{
  "d_model": 192,
  "activation": "squared_relu",
  "norm_place": "pre",
  "rope_base": 1000000.0,
  "tie_embeddings": false,
  "init_std_qkv": 0.0331,
  "init_std_o": 0.0,
  "beta2": 0.95,
  "grad_clip": 1.0,
  "warmup_steps": 32,
  "batch_tokens": [65536, 131072, 262144],
  "dataset": "wikipedia_en"
}
Each number is 50 + 15 x the weight over the matrix's rms, rounded and kept within 0 to 99. Layers, rows and columns count from 0.

# up: layer 6 MLP up, 576x192, rms 0.24, rows 429-437, columns 0-191
# down: layer 6 MLP down (transposed), 576x192, rms 0.249, rows 429-436, columns 0-191
up429:20 57 50 40 58 39 60 63 40 64 47 61 43 36 57 30 25 40 60 44 34 49 62 40 56 45 78 67 44 29 32 38 59 53 58 59 39 40 32 65 44 60 38 45 57 68 45 36 64 51 58 26 58 60 68 61 67 59 54 64 75 66 46 61 41 50 83 46 26 20 26 41 72 54 52 43 38 40 61 11 66 29 38 66 43 32 87 51 57 83 56 36 37 67 53 62 64 52 38 55 52 63 15 57 76 48 56 41 61 70 50 58 65 47 68 68 44 39 80 74 56 56 50 30 61 48 62 48 60 78 48 36 36 42 57 32 45 36 35 45 62 34 42 47 69 33 55 37 55 64 64 42 35 67 53 68 45 56 69 37 41 44 49 53 41 49 52 39 63 47 32 49 35 46 50 25 39 49 61 56 53 60 26 73 48 43 56 46 50 52 51 72
down429:51 52 46 59 42 50 38 50 46 58 58 83 60 62 67 43 61 25 55 45 56 47 62 45 55 56 39 32 55 56 45 44 44 39 58 33 35 70 35 46 48 49 40 52 47 73 68 68 35 27 56 43 45 39 48 76 62 36 54 58 48 56 50 49 44 53 41 23 56 67 56 34 67 38 50 63 58 34 55 65 36 38 75 58 21 39 65 59 54 44 35 56 87 53 67 52 64 42 71 55 63 79 60 37 40 52 55 47 64 71 54 40 34 36 75 52 36 38 03 25 54 59 41 60 22 42 76 63 44 55 52 34 32 57 56 65 37 62 34 45 45 68 78 48 63 46 72 44 38 40 69 67 54 73 38 35 30 47 38 79 35 40 78 48 38 60 76 60 57 73 41 46 50 72 56 35 47 42 61 35 26 32 32 74 28 63 42 48 50 51 58 16
up430:43 27 93 49 24 46 93 56 52 69 71 55 59 49 79 29 26 49 42 60 52 49 60 61 23 67 07 53 52 16 59 29 50 45 41 19 47 53 49 58 51 65 35 46 94 53 32 45 77 68 50 51 60 65 32 32 66 34 59 89 64 39 22 68 51 28 55 66 54 34 45 68 73 29 42 57 33 56 06 22 39 38 21 38 59 48 67 56 86 39 31 51 50 80 52 44 18 24 44 36 46 34 46 56 60 57 15 19 68 29 68 75 87 50 74 17 37 65 69 83 32 56 54 11 49 49 80 48 48 83 58 32 49 32 82 22 46 45 33 56 35 36 49 36 47 70 52 51 49 65 50 50 59 62 64 65 21 54 51 55 43 82 35 60 36 74 53 35 76 57 75 32 31 57 71 24 41 22 82 60 59 33 45 61 62 56 40 73 51 48 27 54
down430:52 22 47 36 73 63 51 61 70 68 36 70 45 70 63 12 61 57 39 47 34 49 76 36 33 32 23 77 69 78 18 33 44 38 79 50 45 64 51 67 58 99 64 34 52 57 50 30 32 48 28 35 30 62 62 59 64 36 52 44 41 43 55 48 41 49 61 42 57 29 57 39 60 79 63 56 09 43 42 11 46 09 56 57 40 34 51 02 54 84 43 11 19 78 49 58 42 80 49 76 47 65 51 69 65 52 50 71 40 35 79 84 48 45 75 37 53 57 39 80 44 45 60 72 66 22 65 65 52 58 58 09 54 35 45 35 35 71 66 42 43 53 56 27 19 23 12 36 42 65 58 15 34 82 64 71 51 34 30 61 52 68 44 60 57 74 49 36 44 60 52 34 29 27 57 38 29 30 52 44 46 30 36 27 24 67 43 64 13 69 31 59
up431:38 51 54 28 64 37 66 46 68 54 37 41 68 65 54 62 37 52 80 52 63 35 46 42 53 64 63 22 47 65 66 55 46 49 36 40 56 23 44 46 74 56 48 59 46 58 42 62 55 51 42 59 41 31 64 56 34 35 52 66 66 29 33 61 71 48 41 38 37 48 62 51 40 50 33 58 41 72 69 77 70 74 73 46 47 49 64 49 36 51 27 26 71 54 55 29 43 46 35 39 32 53 39 27 56 52 69 62 59 47 58 42 59 77 50 81 54 56 56 47 43 57 30 42 26 44 53 51 76 57 66 55 49 30 44 31 46 47 59 35 59 33 72 36 51 85 77 63 41 44 42 48 57 41 63 73 57 58 68 44 17 63 73 76 48 51 43 50 62 63 28 54 56 52 47 87 51 41 42 31 58 88 74 43 66 38 35 55 22 29 48 61
down431:64 50 46 27 53 59 46 36 38 49 32 25 53 40 35 45 57 62 65 53 48 59 47 00 79 43 46 47 65 57 47 47 34 21 36 38 43 47 92 58 63 49 48 49 60 54 47 51 36 50 50 28 17 54 62 33 26 65 54 70 63 73 32 69 48 59 14 39 54 42 61 63 46 64 61 41 27 33 61 65 55 64 72 40 57 21 66 69 59 57 43 55 29 53 75 76 63 32 83 43 44 72 42 58 39 42 29 43 63 26 50 41 18 72 41 64 37 37 54 50 63 86 66 54 50 28 58 40 42 61 44 62 66 71 53 58 46 73 57 81 26 50 60 50 38 44 59 51 40 62 50 71 50 56 76 48 58 62 35 41 83 80 53 42 58 49 65 46 53 18 26 48 39 39 32 44 69 35 72 42 53 51 53 31 27 38 47 72 41 38 39 67
up432:59 23 46 57 38 30 69 73 55 49 43 21 58 34 48 44 37 59 45 56 72 50 48 42 49 13 80 66 61 47 40 25 47 63 44 62 31 69 69 52 43 65 44 49 48 48 80 58 28 62 46 55 67 54 61 54 41 36 67 71 54 32 40 43 55 41 62 67 54 78 45 59 75 23 48 43 23 44 43 52 37 49 30 50 70 72 55 60 52 54 57 46 43 56 65 48 42 26 50 47 59 42 48 41 80 63 60 47 82 65 53 54 37 54 62 33 33 38 12 43 49 64 54 31 38 42 63 47 29 36 45 61 48 52 48 45 72 47 26 56 38 42 61 47 47 49 43 40 29 37 47 56 62 41 62 65 59 43 55 25 36 35 52 22 62 37 39 43 57 47 40 48 41 52 30 61 34 59 80 36 49 24 54 65 31 31 48 30 80 52 31 45
down432:51 54 35 39 94 62 26 35 49 35 40 40 43 64 61 42 61 37 67 47 70 36 59 33 47 49 30 45 52 54 79 44 67 52 63 76 37 43 22 43 62 34 58 39 57 32 48 57 99 39 35 25 29 31 22 32 38 43 53 69 27 65 49 66 63 60 59 69 17 54 42 51 19 36 56 53 23 50 38 62 28 31 50 53 13 38 48 52 34 75 48 24 35 46 48 13 52 53 44 69 56 57 48 26 37 39 39 40 22 26 46 45 64 27 51 46 31 36 62 55 48 57 33 57 62 59 40 55 68 61 47 57 23 47 34 51 67 14 55 69 60 32 71 43 64 29 51 62 41 51 23 57 48 41 45 33 67 51 85 36 54 39 62 46 45 53 72 37 76 24 56 60 55 64 16 45 41 43 55 27 78 69 55 53 79 59 39 59 66 31 51 64
up433:59 53 61 59 62 62 70 44 77 85 52 38 60 31 76 31 63 64 49 56 57 40 21 76 39 36 28 61 43 28 25 46 50 18 75 71 45 76 47 66 58 62 57 49 51 35 60 71 48 76 55 37 45 56 48 18 58 44 59 74 42 41 41 40 33 36 37 30 75 27 62 38 82 52 16 62 63 47 25 46 38 48 50 72 62 42 38 34 56 71 48 44 51 68 52 66 46 45 57 39 87 49 45 76 54 43 31 21 36 17 36 69 54 30 73 25 42 37 73 71 43 51 48 44 57 44 76 59 34 38 76 48 59 56 44 17 57 46 53 49 51 52 74 49 69 67 38 46 66 52 38 53 21 76 59 72 29 60 57 41 53 72 29 42 47 31 46 38 43 49 58 45 26 78 73 64 59 39 66 39 31 40 58 73 53 55 66 55 46 28 52 46
down433:86 48 33 68 62 44 16 53 33 30 55 42 33 50 63 59 42 57 57 40 58 66 50 23 34 44 46 32 79 39 58 80 58 58 36 65 52 22 65 52 46 21 75 19 44 45 48 39 44 41 21 49 35 39 59 45 44 13 43 48 60 37 40 52 77 48 58 51 49 29 56 56 32 08 54 61 81 59 50 56 65 32 44 45 60 62 55 65 56 52 38 60 63 29 60 39 67 54 43 47 38 57 50 70 67 66 52 44 59 38 54 52 40 42 54 49 53 45 36 39 72 57 60 64 44 61 43 29 49 44 30 69 48 51 51 61 38 59 62 61 31 53 51 52 73 53 46 60 41 35 44 61 53 25 50 49 57 59 52 46 45 77 75 41 42 52 52 64 49 29 54 60 63 81 37 35 34 70 41 32 83 99 68 32 86 52 39 39 55 40 65 12
up434:50 61 31 31 62 67 50 42 38 46 50 53 31 56 62 37 60 47 33 47 30 61 51 28 50 69 42 23 73 46 54 23 22 66 24 57 41 41 58 51 50 52 47 30 31 54 18 27 31 44 35 36 63 36 60 33 48 54 62 57 67 76 64 39 39 67 32 39 63 71 41 39 50 46 48 45 57 32 44 55 52 42 86 68 41 42 33 64 55 41 49 58 60 41 64 63 58 25 49 48 44 74 45 49 36 55 30 80 38 64 54 46 57 18 57 37 42 70 49 94 30 44 37 63 42 67 46 46 62 63 70 76 43 36 75 51 35 27 49 49 43 51 56 54 27 47 48 57 55 56 34 79 60 47 40 55 58 39 55 42 48 53 41 57 43 72 51 58 68 44 35 37 59 38 43 44 76 49 31 43 67 46 26 67 40 54 84 34 64 61 47 24
down434:56 51 64 37 81 38 47 52 53 21 35 57 70 23 51 64 36 43 29 23 48 66 30 64 31 60 67 58 73 58 40 52 48 63 51 48 42 44 38 37 60 66 55 34 31 27 44 53 29 43 42 59 42 62 50 62 53 58 57 82 35 46 67 45 58 59 48 31 63 37 34 64 65 39 30 51 33 45 47 48 36 58 36 49 59 50 53 41 56 36 73 96 62 54 64 41 67 20 39 78 67 59 49 52 61 35 55 59 23 25 58 59 49 46 41 50 60 57 24 44 45 20 54 44 72 37 50 68 59 45 45 36 29 70 37 42 66 61 69 61 42 56 77 45 71 73 33 49 22 37 35 45 43 32 78 51 33 54 39 35 47 57 53 68 52 41 45 33 55 41 33 40 36 55 63 71 69 38 44 38 20 61 50 66 32 52 84 44 41 04 41 64
up435:16 48 53 36 57 56 54 37 42 51 48 31 46 53 61 18 49 58 41 40 45 79 43 47 53 71 38 60 64 32 35 39 47 74 42 55 87 32 47 64 37 70 56 54 61 66 46 55 31 52 55 51 71 41 66 40 52 35 45 56 43 34 59 50 55 50 53 71 41 72 64 61 42 40 40 66 60 39 51 29 74 58 50 42 41 57 54 59 47 37 50 40 62 55 24 50 32 61 51 42 46 22 74 70 39 30 63 55 62 51 56 51 20 69 59 51 28 86 69 41 25 54 47 34 53 46 57 58 55 32 54 37 50 45 28 67 45 49 34 40 60 45 39 33 56 52 43 55 49 32 41 60 54 54 62 55 60 49 54 35 48 42 49 65 74 44 36 55 45 50 28 21 37 42 56 50 65 54 57 62 60 53 55 42 73 56 45 53 20 44 61 55
down435:66 49 58 53 50 40 43 59 37 46 44 67 34 33 62 61 47 67 45 55 77 52 58 54 45 22 53 47 68 72 64 52 29 50 60 63 38 56 37 53 42 51 42 49 57 73 53 38 30 26 63 32 48 45 56 30 59 45 40 47 36 33 62 30 64 51 44 40 45 33 42 53 71 42 29 26 39 31 58 52 37 52 46 46 53 48 59 50 55 41 62 72 42 52 44 22 44 52 46 79 53 64 59 59 66 56 50 84 64 34 39 57 42 42 49 43 55 58 50 41 48 42 38 56 59 53 46 48 46 64 39 42 45 55 29 48 63 61 69 60 37 39 71 67 57 57 73 35 79 69 44 44 50 43 63 45 53 62 43 25 56 51 31 41 30 53 69 69 63 55 70 72 65 58 42 49 67 74 51 52 64 53 27 37 54 38 63 20 48 32 44 61
up436:30 41 53 36 66 39 54 36 27 75 57 49 36 66 56 60 57 39 28 67 40 46 69 71 39 40 56 52 71 59 45 45 41 57 41 38 63 77 65 57 53 58 60 41 47 36 41 55 57 56 41 43 59 63 68 26 41 59 61 56 54 56 21 63 31 34 52 56 44 49 50 44 46 36 54 42 42 36 54 45 58 51 43 49 50 36 23 30 50 59 30 48 59 51 58 36 52 46 79 58 53 33 57 55 49 25 53 61 40 49 67 48 41 52 36 66 39 80 55 35 65 57 52 42 46 56 63 54 46 47 64 37 71 50 64 37 52 39 52 29 34 54 23 49 70 53 54 49 69 43 40 43 33 70 59 33 33 33 49 42 63 46 41 48 54 30 43 40 50 33 51 39 47 52 45 56 25 44 65 42 36 45 56 62 52 48 40 59 24 62 32 49
down436:39 46 59 60 58 58 35 41 64 42 52 54 33 57 49 53 37 77 89 68 55 63 48 52 60 39 72 74 32 53 32 62 45 46 71 46 45 28 52 38 49 50 32 47 29 78 57 29 58 51 55 61 33 55 35 35 51 59 74 43 39 54 62 46 54 49 46 39 65 75 50 38 59 59 64 52 38 44 67 66 47 61 65 56 34 47 56 41 58 62 65 52 57 65 32 59 70 70 48 45 48 49 40 59 17 53 59 61 49 44 53 44 64 41 70 65 55 23 65 41 52 63 52 41 46 27 31 41 60 68 42 57 50 61 54 41 81 64 63 53 48 29 41 39 43 51 56 67 64 59 40 61 53 46 51 60 58 56 58 28 54 44 48 45 45 29 39 61 49 52 48 67 48 58 39 55 31 64 75 52 56 48 63 53 60 62 66 40 54 48 61 52
up437:44 32 72 83 50 39 58 61 44 71 41 67 55 63 49 71 53 41 59 39 51 40 87 28 63 46 57 54 33 58 39 56 53 50 73 36 50 46 57 56 49 67 47 45 22 64 62 56 41 55 40 39 54 48 43 67 48 32 45 58 14 52 22 60 47 59 43 64 48 50 63 54 37 62 69 41 49 48 42 56 63 52 28 50 44 60 58 43 50 66 33 20 63 49 52 55 59 50 48 50 60 32 58 37 32 76 57 56 66 61 35 20 44 57 40 43 46 20 58 61 75 51 43 26 39 58 32 48 19 47 74 61 64 49 29 51 55 19 38 57 63 82 48 31 43 40 40 76 35 52 34 59 69 61 58 49 55 48 52 50 30 25 65 81 16 62 16 68 55 57 44 61 43 48 63 54 52 58 62 65 68 54 64 52 57 37 23 32 59 70 33 73